Part of a small language model's weights.
Size: 13 layers, width 224, MLP 896 ReLU, vocabulary 819.
Training: a variant of Adam for these matrices, 5127 steps.
Each number is 128 + 24 x the weight over its row's rms, rounded and kept within 0 to 255. Layers, rows and columns count from 0. Numbers have three digits each. The size before them is the row's rms in percent of the matrix's.

# layer 6 MLP up, 896x224, rms 0.0857, rows 355-417, columns 112-223
035:100160099125132130080137121092155158157117107128133153145141129155151146121104136178104173171097097073108137153112122140143116178194158140114134137136089123102113091130129119139108140126116123142076137123129102120104151091088125136096117093135109124152125114076132096144115135125098138160123110151137094139115143117087111118113112100123
097:075142092110121139116112122098146157174110151129154106112133161187104116120130111136138168135130086136125148101139159147134165128188104165081158109094149117097133079158144134131151099146092116121105123148149133109171127120079128137157147079119106116152130109129149123156160135129129136128076110121157089130113118144079157151151131090123
102:124116104123135099108144153087123146162131130090104139162162087121144150129143104143157113113096160122145101135111138137131134146161146129140078130118101065133124125130109127113122138160117122110159086126121167114111119132135152111146129145145119112121183116153102096132119093160128105121142116127118131125129110151095073118148128114110
109:134139177155104122100111110135118118123124167114125157177128122144117132088133067182119145156123104151087088113143127128138131143124112114121159128113123151128129128114131152146150102167116079134134149133108124132127108087104147103151124148166080127124165087150157124122133114132128162157149140132095163105143071134100088146107133123156
090:125112109106123123123142160117118129140139152135088112148127126115128137134182095122093135171085103098096132135146142144094106171101151129095119154086162146125105108144119108134121080123114123170125138100112163154143116103121141119156135140145045127128154120153170141189138100126146086114160163135116122134132150142125103138090110106153
104:156140167136127109150120113126145151158123164112115140162109126097142148144140117145121135148110101131139081163114138159121155133143105137136130122161161078101126134085142159122115122140140105115136146152167136130122125097141096083128114129119085107135175092157129135139146118108079210153154150172125160102159088154077127098128111124112
100:148125105086114151155117099120144148149101161165116135110099137160140158108122143148123162112151127102146114140097136071107156138173113170142177124099096141115154121122143145133155162128190138097132145133146099108101100122108069108113160136139138139127111131048107130153089111100113160097142103120109132133110138157128074113126125144099
100:097110185122127129111103135131114122126095103109138182114111115203157150133175104137118144095112131119155138119157132108151143153176141154137129122147169095134128120122124125099158162135132121173077167168123130083152119117113125125147103143128147109124139150170101118156136128143141117147137077098100097156121091129143123112178116093154
101:099108125121122113125140130123134151122163107175114145088156185149138143164118153128099160120157148166128120123143132089123121151114088146151111124155102112114128115081153147150113119105151126130092120160141160125111135124110142135118099119102141137132160158118144105119107110135120176132138086171140135127104116122119132133169111110155
099:097127161116157133161122175137129118140125135162122112169074112129171154132106147133090071144144106110144120101157133143145120144112138117103080134137130171126112105083100118109108109130091120130129137133126119105128187102113128118113124101147118089130139119101123125153105143124142176141083136123110128135150135130097057148193148149126
102:120159175113152095140132163125142142118100139158108141176071119114163150143137127116130090161133115114106161132130170118116168136120101139103101119155154108124102101123068099114155193131136154156150118111138082090135164121110140118131092155129119157168134130171099117169104150118159167105094137144170133150145131187127118118132085138097
094:131158120115157137125117148074136146101106159187116125142075168127148123108099106101103119163125114118119133118101144137133119128102108100105160108145150126065110117124112119131179159115110147157124135127170126117154143091146097116134132110109071187122116092120133152158139140112127106105117121137153118150114170173119124159135149101150
109:109129098110129102146112140108122110142106196134080167117137128127097134140139118143120175149111120101092166124145130095130119110130125152133150169101149131134083104133113067166161090104106097129109128115146164131144180086117107120138114076149109100148176134135147114113132085109178123154169138140124116144094125126115102159130121157151
100:134142147165162130135124188112145142150137139126106096153144128111147145136117134152156100166122128108131148122159136112108167131126186095168092170176121138108130137091121137120132162097111149090078085140152137122101124110132102168128136152131116073131119116123117130124132139131124152135079092106133132150129168153106140137151150127112
117:122114139121127126111139126169129115106122133157138122144092125139141159140157141139138128108063093110106118095136138151114153127167125169091153174093134121131160101144137134183129092188151118146132104149131101087093126145103076114141070176144085136142177079139152102139119130130114178105117096167118108141104135111088115157123116126097
094:131140096123106122135127104134148148098166187136069122140133158117130134082123141114135160205112055129070165172143139135109135118160117137137158086096117152091108099110111127152141096154128117128116142138117075154130106134093115136133119059138122096108163131163180142156174160138104164150151129139140125150114124100117120161122139142159
107:099127086120090125128138132124152136134093123169139137144088187127130136154142128138087184121134086114108149140114148133104159134142154114120102135167141167084132091121123138104134151152098136120084124112164155096125097105110151167141143127140129175123116097128103126129152115174122110110123098142156154126122145148142084135093108104162
093:122110134099157079131090115127118164099106166081155150151066114174114148161161114125141131173112113117118094089139172126121161162151144125185164143161119102084142137089118113185126172135114103133154112115143133116122116101137116131145128124114109113105137100143117146137150074163091156136105128124156073113102122150107146104123094109109
104:105134106121093132169105119109128137143106126102146156149108149162188138091138082121116153135097067112141185085143113152150166129112175142142172123130112101136127124112136154101143148133162127118092129114147134141141102107109077170145134119119147151130129095118132117157126113128163116141159120128074173170107060155131122143113132125169
035:122122118131163141165064139122127162146120152132116118120106115151158169102143085158129145137132097099131118132150118089143153177167113186150123144125143136077107111127134135124194154165094098124148122108171126136122146080119120126090140105144138157177150103112107078174138102147112145157165106149099134156095159180117088141133112143124
098:164128129116115114109141153108120104156138144095135136120128100131096155124164108146123107172140157069148138163115147154158135130158147154167189176123126101140114115106096118130115129106163088163112145100124152105099129126093096121105071149106134104146146136128138109126133136149140159143129118125106086162093137104130123123078149143123
101:140221176128149118127140146138127121116122131134096152127039141123134130136093097143088133167142115107085176089126153126108126185111120130119101114125150147114129108152136124115160144142107133133149091115145101124118138101112147160163116158135070153108122115146113139140111134171136143097106114136177102141109153172106108123087090132150
097:158122150080127120124121136150123139116122132179118152149145133103138160142144145123082070137095130118130147102132145151098130133104112078121100130142126161130093143085108129186117138110114118130115148160138129171129156100146148168138156130098124176131114085119141118168133152109122110128118122144138122162153143141133099136175093126191
105:125101129114146139103129142107140152123122132126063118127079131173193145127127110125056154138112103097143079140123107117096156149128098159124157124132141112093168108131099125108144205153109127135102077123122138153128103146109061118117144139135140102141102137104165114175171149126145189117110116110118110157129111158097136092122119170099
109:125166119127139144092107163118129130112112127112153109076145173142133126085152137162120133148149127113130168096128181125122130148148142155154176143119145122109124145098114147090144164147139103141126099130123157130143082110106180153145103139101087137128168129135131081132103133105124105106148109091137107106139107156149144177122132130128
094:074119181108151119135120113141132128157115143156137100142126108156147141146139115122088128109112116138153166128141119140103132111103179120111103095112051127137156112115129164151158164133101131116104084115129116114156088093129146157132163147132150140150136115090115162129101096164115089129113105145109133142103094104114097114126118121069
100:059115182122115156155096133162131114104139113128146097114099124137155130111175120131143120130078130131145095147110144129106150157122119106105126161140156130136145124148101115137127148151141121220124134114153084101062127110130164168158150144140137182134125101161150122159084143143085108127133086152119074132143128120139130113117115135139
104:118106143094082101136147126064119125145125134118077159134121120127112135085145128116125148125126110130139129110152122164114124179123148127144144111134129130112106147127104080095138139127142083161132150134113146092088155129132101091081116148156126116144124119113138110126137089139146131175137104114107143116106129115137099129186070113096
098:132154167133117122113094095125136140103130137161106128112074110118108151163167123134101110122119143103129106123143137099139112124174129105137126150126150115133075095105084116119119152129124092144124115165104143106117124113102107134137164159173120127125129101145074113105071128144130149104125121084093082144127139153135093118129107159165
102:111155108100162135124081131101131149130124151136103154147146102149167150129158097172120159126112121117135105150102151142043136130134091143101195145079113108125096099115109182100144083166113129140147147154132133116119111095084111140142172090162141117147157120148149096127120139184153105075143113174090132150120113150114122165073141129119
101:133141125119117132132136156148121159143152110092091118106125099115162157163113125137119146111136149149150131092110121137115149157138094142151118142150130108101123099089136121118147125097146093114152137160129133133121158113131088108142126110106131094136179119128101075163126122145153102102135111145134149130162145170101094139135131078105
107:162176144119141097103116123110148105101142125167132150142119154131122128126129142142154153168144099107106137149118178132109129140123143108107177131144158153117122124104107124179142140156110154131119097107143105064116108132104099135133136146126068127077084106109119071132093141123113168154117113134153147133079152116130127170133075161107
095:176171107139131071115151106118115135143122129151123208078131113119120124130112134126164144154160119123134079117110124162110137116125108142119134102107119144139129112130128138163170136132173109141131138093158052115055146110143132153127096148140129116114139130116123115121070124167087194135119090163161101141129170181129125125163117092159
098:125177067102099146092138121138138131085140147097124157104129163155130133090117123149129142160138135093165195125152112178103111144127098116120159133133141131094163140108130149138129132120177075169149105083119126118095125113133159122165117112133098111174133111132132126115146107143108123145111129134145116128101176100129113188156138125143
086:095129149094165154113146180112111129196064136139120149111102145171217144111143107123117126099131149129137119097148147147114103130133116152151129099125130110101125135138146133142133127095161120141145123141118126113130171117151165131152120166117125126175114075141158123140126084148094088109168142141124128132110113173121131112129105136117
088:137172171140107124150132115078147113180135127123147147144154157119138130148144115136150139134161102121112156113136165140091125110145102115107136127105121096133123163061138117139147156169145093165136115137176125136151112122142138138121132169137103159126150121106166143186137102153114167134104114156124091137105076120107173161104123135120
092:139127101118123130095137139141167149173085139144089100157089115143138142119122151136090174082083105116053130109119143129110139156145156132062147132163062134073138124132132117117116118112142133119118146095127096130145097143164142123139142096138143108114137116114126104148087107133151136119138107189131136126130110147126111186090130162152
108:134120138121112127210133146122125169125148112162151131110122143116145145112142133130091100105125100127077138103137141165108194117104114128124125136127140130136118137110117090129165136152109127145091144115145091115121179160112122131125094148130123132108098147144133118139082156139111150135085071129144124112161153143144106126134090136103
101:127133137133158137138110131123179147128166136160134152108138197135128129130134154141082139172133146092094164118125189133108123141161129126126158084136097109115117110145118136168169139140151107137110118094126118118104126152095110151116117150139114148150127099119131117147078142146155159160088105145140098127157137133118106138113110081112
090:121103180122162114158127132150143127126156138122135116161129152145123140083154133109119087170115147161130128114120147117131112149126146145151151124073125141111099105101113135127130084136143078095102079117093152110132136104144121155127125128149103112135166042177157111136096113103152149132156109133120129104118123148158110142122109131120
104:112143106138078138097137106140149133145128126118110140114144115125115118139120132170123184115096142139105132141121131144138102117206125127132121121143122099107154128126131127175110130164138103128087141104137120110120123122090134158155129104164131085125150134138194069136141113154123137159133136170130112128109112128145085129144108100136
108:105137078104138121175151131099177119154145151153145127181100152112125136085116145164123169138086132069132138089119123150143137153108146105179152112116147144097120126135116078129138133107139139115113159076125113143169091141119115132103112127123137148120164107107157127172112139144127115146094103119167098179121111145088098166109125177075
111:125163144112120112147134128150124117124164123161114139112090154125135152110133123131147188131128081121082141125102136170090151134155118187149172109123165158132129095101112098087102106129111118141157110085112102125067142120142111133164149121156060116123123107127146087127128086153102101102127133080123133137118135115124128153113051130125
099:121177160107146139155108156137136129125168148154092102109152076138094145105106112141161129115133152121129100137149147142119149152179151134147173117152116157140115134112101082141143135133114138088086155173084140151070101132122065156137135148128134134153107151098149126158103132171142138147138126096139130129151184131098144124196118139100
115:139127159117098053160120112116125153164140127103110136107113138127101131119153125117108151130148128121118116128105135143119153145116185144143105150095138157122088131133112094111085131164105115150125103125129142133119100132143110165129084146113103137112131139111141126151074072152123136145148115120100117102111100153146148124084094184122
096:138093110131102124083097166128125124100121120159099127151133145146086144102142118132117118154143128117141150099109156123144168126126117095139110147110130099109091131094107112130092175124104128102135107173171142082113128146137084123090109126097119159122159133086123118114145149129099111170122159117115110135138150166103081114155105162194
106:141154168132101095089122156104142098122129129099118105108124118174131119120154131096101131127100130106111167097101178113152149131128134108151158087117099147113129141139118107138118169149133088145134112114152113119101141108126099146151106148119135111127092109142143134163119108105116119101134157131161132130115154134140090142102116143181
097:105150158091083134132120154140145146085171117111092141117184108127120127161142115118141144089082153129143154159101155176106126119163127120132166120123133181113086128093116130122107078149148111116133127101113120128089155098136073149138129151144132095170126089136135129150140123141123133139157093167122096110145189137140137101084099118128
099:135143125117147112100113124107149092141131125156145128169169188129122144129124126150129123134157133056103123096121153192106103101126100120149122106166106144111117121090138106159155129129112111142139098099117102120121118114138161131160120148155134186138127126172115165131128166134098186108095105143129076140127125132100131116102113125157
110:124142177136104120163133146138122159136097118172114139171097126128141151136117102131084138113116131108138154096145140174122136101135108099110113154083109143109132133108091116131179117133087089137136136118157162132160175089122114144139157104167128104158145113149118146105118130133171117146147130130115133169118097120144059133122082126135
095:111167137120140127114123135133139106177178123145121137129148141111152138166114122142113135104109138171158157123132130128125136132157111119155104121118106086109126163090104116124154117133134118172163161153145091079146105118144108128167115123161123119135159135137110094161127149174118165111118123157106131143133099140098137117147121098122
111:105162128068102159102150115126135103151122105144165142113117132120114142120148124186102162110064140164129126107106113144094120151098119152120129103162146085127156118146141118158113085162141105114110140104161121115095107109145173175152133177114089120175160092135159092141126153141139107156113139144138106154102136126123124117123132085131
098:114114104116096121154133124082134108175083130137154152134091166169178151070118130139138144113092099096129107109149122135156114123147114124125120161168140116124085115102134163124110095138139083095142143150104076048117142140073173154109095109112139125139115131091093141148098144149129160129132104116172143132161162119089136144099139130134
105:129117079113140106113124149068144119190073154095091153105133163120150127149118112150114127114123110123121129092165120099127140140128113112172143188137099117135091130108122138150111137116096078128148096147116162120136148108110094135130145139078144136121130127135136127135092132131109161140114141147137080129107133160130117128173132127144
105:115119136143132145112115137073122164174151120117139140135111100147156141140138108146137143107154092105135084160160124144083191119127146185117121077113125099096114100120130157161100087098089128144101154145146102132103164099084150143102122170125134087151142130128147114134130109165082136113139069117113115130089127118134140106112120168084
108:136101117140141140112113115143142156139137101127128141142073159116118141132144101135105131111066143136135174123134143141144113145127145099115116157126169110119166126138118128142138133124160123131117134124136093103102131132098143177177107145127080140146148102171148118155137093153131102134162114201132113183105153136152137206146095147116
092:128156142120110156145082153087145107157135152116153141158136141180122151084144122139127132130123155088082107118125154129128129132123125142122197113141122148146158118069115139126145135154127108160100109169149135107174118150068143106135119162184117157103148133081112114129115115104135070200097121136116131133127120115119115162114127164109
089:146165120124128118119103133121131114099157209175094141156118103123120125107122120167151094138127130123109146103142161128152133121116102134105095149121130171125094079087085132134127162098094157138141096132148103111149145129106157124154115137159100161103115131109123123145129131137144149153119072116107123114113106119101124104134120129130
090:087170110119141121106098102083151170176119208119114097141099162121127140136094136133151111113140103139144159137137126128122137148126114159133130112095158137103126143114114114179122135086106142116110138118147171136173150109153117119092158108077134131135127103122141109167146139123083099126116106117142141135101126150130087098138153153147
096:119121138126131096151117149121152157118178097182137108135115163138171128093147134131097136148131088131107166148129125135099160111111129125130138106097104132133133111143128158113129153113159139158092145122161110165122154119135151174141119138150120178171163104119165145120107106130055114103119053181134096090106121124130155158146109106082
107:101145132108071122160149120088122140150098166180121112123112113142122145117100126152062158114147121131110126123112146155126146162147117138116124149150108135122096155119136106117087133165164118099122124117157145123145110116143106099089126104157145127123109108116101091142130093159141147150173086112064157129159129151153155181116104119161
096:120121150101146140137130159130111173146101137164128102148115184106102125081081125130124109150131102089081155096178132115100119134101102137106118172093133124129131089134122132127123109157130069136133085114143118123136143120135120174141079112155088202122136062147133121110117092136116135119142121139129141141136116120128140173118122120165
112:146101113148126131085129155074125143128115151105100129118112111112143142137134125158133088112144129106131089126109159157128138134113113145083134114146076097104135100129129145183121151147157108125133111128122099079100145120086101114181137133109146124143153128147092109126124130135113126119125102152124143119120140150101087130154133123128
# layer 6 MLP down (transposed), 896x224, rms 0.0813, rows 355-416, columns 112-223
022:115149156115157133146083096118108124091185146127115098119139114148109095092134131112142105113091149080120082127142140113136145152133150112107131121143126150116118147129153112132099120095103116150183113088132114162138141113107135167105106142136165154092155093131120147159125106108105137122124136106163116160137138139096131132145099123081
097:135139129118134113099114127125097140126154110104118145121157087103156142119160086162081182135121143148119131080139162156100116113106114153112139104116133107129114160121130160158141151156143139106176097104115134124149137094079095129118132122173132147146125159102130116137113136104151110117181130117129093112146098097128111108130119164111
105:160108156123114169117112154150140154182098165102136102136099130117128138124112140142138100144129150132097124129138095118131100152148159175130087087147154098146127088148122150104126159136116101101129138193127135103072094146185117080117104093149115121142132142168150152102124119148179170123113137088087131154169113078101081116102127145116
106:133141116153151145109132160106136146108115083136096126080120125137129158183145105152139117145159102134138172141097156098112122143133121145106098136116113100113127164145150127113120133121148126131109121074142121094163109104157117119138113119089133127073105065150182152119111131132054145090134126155147097127109114144142149120169100162127
086:129108131137143131180136144071144081130079146183129151103126130170098115151090150110139154129117087102107174146141100113085146116129090096134147147126120108138134108124088102119140138118122090152128106149125143116130065100131168104094151123087092138116114153154198158098124136100112100137146127140146142111161120158125139144138122159119
103:147118114171131186174111122118118145141133136140138150143145120114121143119136110102129092109104122140106179128112167130114121151099147090122123176133115135119138158165150133141117140176112085151144156095116116161160135121129158105109135114100149120137112120144148156104107182108109123183129128132170175136157113105123129113163109124112
097:127121106106133146100126146141130116074131159149117136138139122145130155059164133125138126168081141130123112121154111107172150134109102152116113135099082133127182153150178143143112163108109113164139156125157136138094133138126103097099147097153117147102106137084135074133113147122118126121116149193163104122138123129158134156120134105156
099:142170089153165119094127120141082131121147146130147140122088175166147156126101079133113140139124126115110118117145158096130142132121135134101112142146131178100131086130166118112149119130178126125118100122137114125151086176141121138124144098140093122137126113128109143107124147114114172080106120133128153120119165120140163141133154115077
096:124161090128107165184123121086122107146106091147144120115183099101111125137126125110121138136136203166168067140162164152104116140127137074125158121160122130138124154106107100106112173106113150121135121143115093157162089117150133117155138143133091063132134118135145138147135107152182139151135134112152140155142111114116155118103130133143
098:142094147128107113162096193148115163115150094148139112147141112150135150137152157109128117126210110119133158123141174062131139119158122122095152085127102106169157113114143090126075119141115114147129096181128096096108111151101110114151083147144121128132127139123105122112138178118136066127127156118153140175136107126173117109110127157119
104:151065156079120100137136105144147184093140070144151126125182141129099146125144133155140151101134138102143134091100113125123126138137137109156105107130153173086169201141163095115084165157176124141132092129133118099094129113175105141146081158127141119143122126139092116149114130138128179150127179143130116171119109140125118123146135175132
097:103114129142174140131183173127142110150144107091145137096122107144090110096167160092153140112164148147164140127120109120136142143131103131125108121097112137126162115189163127098115150126137146109086136128161104095132163140105132147118126148151124123140102169156129118142092093175116100108068129113112132070116178127143167167135179135136
123:109101129129152144120145127124100097157116145142157080104162125150118089124119127119093070104097182156142150160155119146135125132094152133154111108136117097109157122162122183089145146122126136093096130117101114138112088133175115121181126133154146131111111158111112097128136124164157127067136122104125169099109086125129167144090143110142
099:131159137166147123115115138120126141115123059137127116148173121178100144101116145117102118116116148132118098124133127163116109117133174081115085150140097126129149113168152149131100089121065083122147129147118137101131132165120111128164160103134151142107115151113171118132058161154131081149149110124130133101120126157109143137130123140152
123:097116105145119157123090153134146155139116117142140109097121131110128157154100136115117119123124140155122104163125090120100140123146100127096134112141146101081142114124089138129114101134118154140146128158164117097120147139116114126168161112139148118145076112125160101131105126126136171106138114117140106143118148147144147112149135111116
090:113138112137104090130089141186140183106109118141132160138102120133138166142111161138134144158148166172144129133120150100146127151107128052160163167103127172122128137165126120135131111165127136102113109113122116108169134129078085115145129136166129113138118138116089134095121109142115113111179138139129126071127158129192097103125134125112
103:117133115129074142102109121099169184150117130067140130127098154123118177176122148158136118094107142075071124097129114153056107120144119119166131153150108179126149171128134153099150162128114141127122081135118145102104061170136136172140137107124110135098093120171147128102147129160138114133149092176099131130115130140148124113136139153137
091:145152130092095143153132148150111121101124122113107104111115113130086125116130100142100157107144143204093143087095125112150122096097125153097149151129134154170152148131092163141084146138150135115176171135148147152108115154130120120158142105126155106167128119093096097112121132113119093164149167107136144187112132114128110145103152151114
105:143160109137096117152124126127168149119136139111101138168126137116114122109108115080163130140133155134136132094141148119148149151092107150132138092153123138146128128146141079142167142146140122139144142154093120112122126146144118104064086124150138091127122144160058116137113102142090112105146120108155086117131114124142113185162133125145
023:125094137094138152104117117135122104115129094119104114089142112154118129108128116096160112120124101141122143137157061101129141146064124141119100129107148108124143089227201140095157138120138110132166121120105128115138116139150166127121131105143102124139123132126101098128123155137121134122156081075112188129154129133134160151110153173117
098:158119137113136130113120154131154121120153132132139113152194130213116128149156181155147098088171137160177125140075156114148130142114133125100125093121146136110116111133144129111102129102084101095125128136088116120129140135149141130159135097130082147130088128169113115114137167067105125120091126107185085115162132156132121133095104142135
097:135148133131147136123080169113139168142118108116152102120087111115126128154124156140169104139077139080113131126094136123118096098129117110134103130107167155109086135142135184094141152148112117098093120149162104127114112148087108143136145133141137138108075140167123113083100134138133152180125118092133127139102116105212118146143116126135
101:135129087127111158103110126130142120147127139098148139073146110158157155093159163099113167143135134188126113138150109098093123147153124134138160126086135162111100159127118133111095146118112128162144104146137138133083171115146133094170138126142166124127133128134170147122115111141105162173111150146162148083137120124111152100134156122191
104:159126137113151198126118114123079133115132138177163093131102150149128103151114139149125123128131146138136110163135148129144133151116103128138030140161109144163111140110122106117149147131121113124120094159122131133103128142120085146115107135119116088119106117142134170135120113153168148125138127112123134158152107158108154090134124091101
118:125155124131132089094135142102146110105125117121120156124109137112125130152152166101100172132107137168123136103110137107149171145108132127113144116147076126126165057106147103157103106102168126116094125119156132102137122113131134166087128148076059112132149158107125122122117152136099146141125137165137106118093109123135129134136137091093
087:147146152141128190109116117137168112130137127110111136126118137160096183135149134073113124109152129121112166136101118142084117109147137123111094119144136115141133088072090127152150096114139133131128127170147146109123124107130118127127105091120128106114067100112160119149188197124113179137137124094115128117115189137156105130158100112138
103:128129084167124149073133128109144108134124152083072097127117155095136125121086126135103162099131108141135117089147123112113173125180143143092145106109109129177160119177098106137118112111113127126158115153167130120109149108169105143155180100129147099129117088126142161114147127135161149096156115136098125147159140101152111137112141132105
111:107130174121113108129090105123106159122130140130181132125118132152156152158133153126116162142189128162131169083131113101122184157149131134103144151115124119134157135145108126114072105138134076123138106182095159087134141104154149078138112139114173110159152082144163127163137139142151122114172140129121156088106106122158126135141157133124
099:125138122150143122153104091097161102150150113114104161128114099139166131132117127123173122150129137150098103121135117110099143113139148112104156112115143184107136122143117162146125066059128092181171148139105145131110117141132103125152133139116121116163090105168125148116135101153156140125114131115132103112120120086129122127119136137090
106:153137136114097099124093106110095160155130127110087147092120092125127085186118144093107140141097136150116138150157093129117145116140118135133157068109124121163123142116100132122108151121131131143129121133112157105137158093105142142148132133180097119133119159123127127132134099146101128183155154148142102134099114068123114113138139166066
103:149132130127112157131124138130125131177138141127110105143102132123144085134117077116156106081087132091111094102129153133126147119114116177138105149127125129143146136122086128125124081098166069122165152121088137090095092094139112109147117137129136120140117076131110105113139118103097131131099168147128132131154143148104096165113152105101
112:160142063170151139117109114154127146133089159136114112142157122124125137114106160140145095106142162173108111151131131106136153113130126124139144130109155111125111080125134126126093122142126147152139127089103083104139168179139124098104135123152121146121142150131121091127146132108111178141113110125146155135120140093126152121146150091151
092:120161155145112126115114143133120115132142097113152067145114140100097153125140136112135094128101167131130092114155130132135162115105169125140135094107122138136161174134086103155153134118157114133132121120125089120145161181135124166135118053139090125144129141102128114128172129108167114152097137104093146134183150098113140133108097129114
099:148145131114102134171093163135150146139132142156093114139133129092129116097091127169110122087120165141152137096132096100136122123110104141154121151152101142142074130107079128099158148081130145110121131166103097123131134190119121168113097065080118153133108185112085101134097127139162128135157148127143148136104147119129133127164115137100
079:114146109138104162101100115164135105099126107125144139156180111138121139182106136138088117124149185139098112154103122157132126152136129099156099122110115164144137091098134111153101108192107117120093093138148130105169119127074081110122105107131121144134147140091141083157152165118143144129145143119117127121110130098139114174089101140140
079:140131130169169169147133117142117136160122098095135106128154111137148108105119123127114117084129112129138103119135095093103099138140138106158155106136121129163114162154133135091132111193137123110152107147120072165145113166118146132113146146118147120113152157103111088146131112115149101112147121116114179101128085111121139114153163070137
089:142146129097118145086122083117120142136136148090125095110097152141101129111120128149094159132074060134127144105127139144119164117087123135092109148158073122124156148109169122116175125144162147091126161132118117125113138146133163150124094101134144131117135113135121099150104116112188156127158080119166143087110108171130122104118086131125
107:117187130167130150097141118087159138131141131117141146086119117125098130112177159135151124136109115126112148110128100117123077083126131121145150109094139148123137124129140135149098097202108128111117163108098109123132108106101130113122105121180131113138155088109120136131109123130131137150133176140167100085100085156150098097158119138166
103:082114105100113111159125155156171116128138109163133099131152106093117164139157142118117122124136085151105101142169143116149137088120143099099126128119154111128134162098151142131145125083160130107112118084113182155082098104113136138161170156128118130142148143100141147125126110149111143125134176117158134118102135172159136112168118165110
085:135159128117122135163159131105157110107146091189152117143125164106148158098121170105097133113145152131116126141108154118114108124153132114130140118120128136145136114144157120114139088090144150136133130120143078137168146164076143115081149136087119123103145140125145097127138183149127127112134111123115168172114129114126139128190151124150
099:155089113129168117085142134133155175111112119128094158118112125112163102102154128148177111151170156184138136167146128118134114125156102106101140107141158086116125118160146095097126148158099116135086140113125116151160168114047137112137148127119127095131130153151130140134095115135141137095088149129117124136087094083088143063124119119129
105:155176118150143108137136158121143162125123126167114129083124148119107115149093125121152119136156092183138145124155110092108151113106097134084114103140131063127100149139147135106128124129140100124093139094161109095121140163105136100143120152114109147147157142157082140131166079071135140134142174130170156146135089095088144140115122155121
118:138129141145144109189149120127133085140093132103134131118167140144141142140169137145055095166159149143134176128106116104118092143134124145171136106131162150126136090113126152113131148149099148141117091154106135106140129120145098159149125121113160101086109149109133146141133123113143171103123109185156109127088100132140181107130095154137
096:091104111173137124121119115126128138078133071145151127087165165143146169090124127148128158119156141120153155160153185122128139092124104115170106152157168140120122149115188144101124157134139149143148168127179105122100115117117134125170137127090123147133129104127092140138162121131090167087123109145150126109106119186139143122118072117128
118:120122194122167155145146102158121125099118112088111141113121130137108145123128094113117129099110100146110103140140152156134166173164144130136134113121110091140085135098153128163089096151145131115148126158142149112158149128160113157192142091115130105139114146143153127115094122131190116100143141135159102131104078125127158149102090144138
092:077102115141162157128086138162137133137108113147155158137162109134132153099157136164124125148113096127166141098124112106097118172121128142143103106101133152137100109137124119160075126125120114080116153127084141158098142141132128095152144137121099163140086128167125086148140119155129122078147086147109127134063118134126121160134126101121
110:130114130151157183137133139131124042150120183134138144152174134115141114117107131082142092126111126097133097120128101136156156087150115150166141118092126136130140148111098114130120138138139091135108076147115119131151121149135137106095099146185117106115124172072137145114152092157141116148126116161119091126113177107102098131148146124107
098:136118093137132144099097123131134146096106145128117122147095134078128139124079147089108133170117158126153131101150166066115138169127125150125124116104134134111108115136139110130138117145108135134185151136140106109154117126136114083145122155135129142106124148158145116125102082133115142128096116135121142117073126129132087178129155149139
099:125123136160135085159096155108119117141128131150151161125142149101121135128117153149107113151136093121123086160114081122167119086101128100185103144128146118118141184117124131085093132134095101118070141131118139132102135113084142128143154138158130147134144166129080120136089167104129204111154123100130095141144123155109141105141162152149
115:110119137172128143110136124111110127144154100119144091109106119145126113124152104149118128176096147155115120160150126093086117137138194153105168139121123127162111125120077107109139113126162175114157101144085110157122112098086174107118093123153134085150121121153114122143084129152129120137114124092084110182145112102134128146142128086121
091:156083117141162104121116125122132152121123137141120097143137094138103114069141131128200106155125108105101131127134133136141121105097117134123136136104111178110156139135108118131121116132098141177190134133112154109136139121139080147118145134121130092120135128131108153105132128098104133133126089101136177111113136171094174139136190143109
121:105144139117119102108105101102138139139152184191112103134117176163109148131100183182114141119104166125118106130131100125138102168091116106082092118091121096163124112119153154104111135126132126140140140139107150128138144120133165174098152150137095136167118154121131111110124083108125129160095101120142125121106147088099100119168093133136
094:160116083121103126077112151166119129108103128177103095154142108136114139103117083160122087151086140112115105135144100151164139139121101147065113126145146121139143130121103078140133129136120085117165128167119186086136109137135122137120143134125176143091094138100132117134098148138139131119122188166132142116120129139130109134113132137202
105:117112149132108145168137140152114134125108110125115095116142115129114116174079132118136082150120129107119116151159076140160145140139151107111168111125099120141123134112137144197124158128134105136131103122136136151160116131151109136116069091165135100072085147121152119112141108169135148104156125135156160121138089128127150128136109127092
112:148121089111110109132160109149145119111121087111160112121102124133144164155118159088146090084133093117118140137142172181136142121123111067110165167161126090144145048121134140124122120129123129140128104116141132146142128129138156120166168097145088101120126130076134160138146161146112134130147123116157134121144131125130126103087142142148
111:135121109129134125128148089140090112104120147121128134129148113133125110145155134145161135109110107118119092133099149136103089137124125135111134101161128110114131147118145155200148126149123104133095093085151119123169113142133123138123084098124137133107121206145130108135107167105092132150169133138124121128125087124171082069120069091116
087:134123142155100168116106126122153128120091127089141133103153150151109190079143135118106159082178158170140081106126109151143090121096132124081129139127150120121102119153140098097118132127085097139118143128163164170121143094135106169178182103130177135116140129139095104127092083133157156130177138111153133170123109109163133107121135149154
085:121095121149116084095132135162152111138105097120132134094122127098097096118112163131159184137146147131186127140135113170146131134115137106168156098149147144111132135113158122117101103100122140116113141098138155133125141149124117140114129121125137157167190117114138091144131090153154118129113133167151168088106063075121104103135140127089
098:109130113132113108119112124114158127118089120133108121132118085154139154136140138124083113116120117134099160147152117127121158162152173088157130096132141102107107141120134141151141141169123174147151155112143135149089129097107108156126128088162088141112152119103125098158126115148117143158114144139140118136106117145124135165149138092111
096:104099107105145117122117136138146160105129127119149145100116149111121115164120141119123091121156156091118087215112125108146157123128153135138092130167106111108085090170158119137132142142087162096116168123144108152138156123141106149121138104131130139094103147130172120154107114165129115109160107153075113169140108104156100138131123082115
111:145097074148156089171127145129115139096089144145103115118147134121162161136093119135145158129121136130148114157142094120168128087131074140100127177121170116144111105153131146093115157147112162157134138116096102106103179159111119180083184082112118144095164132102142112136141155143140116142141074151102157124182145131089127108148120097191
087:136130125147123191173086097117133108066103134138138131140128113114107138142138142122152092069132145168142148141133111138105074115121189104106102152105099111180110135167100133112147138132145135121146131095098093139123089124128129125131160132085165135113127143077124116094135135108161115104144139117131125166111148113138146138149144109138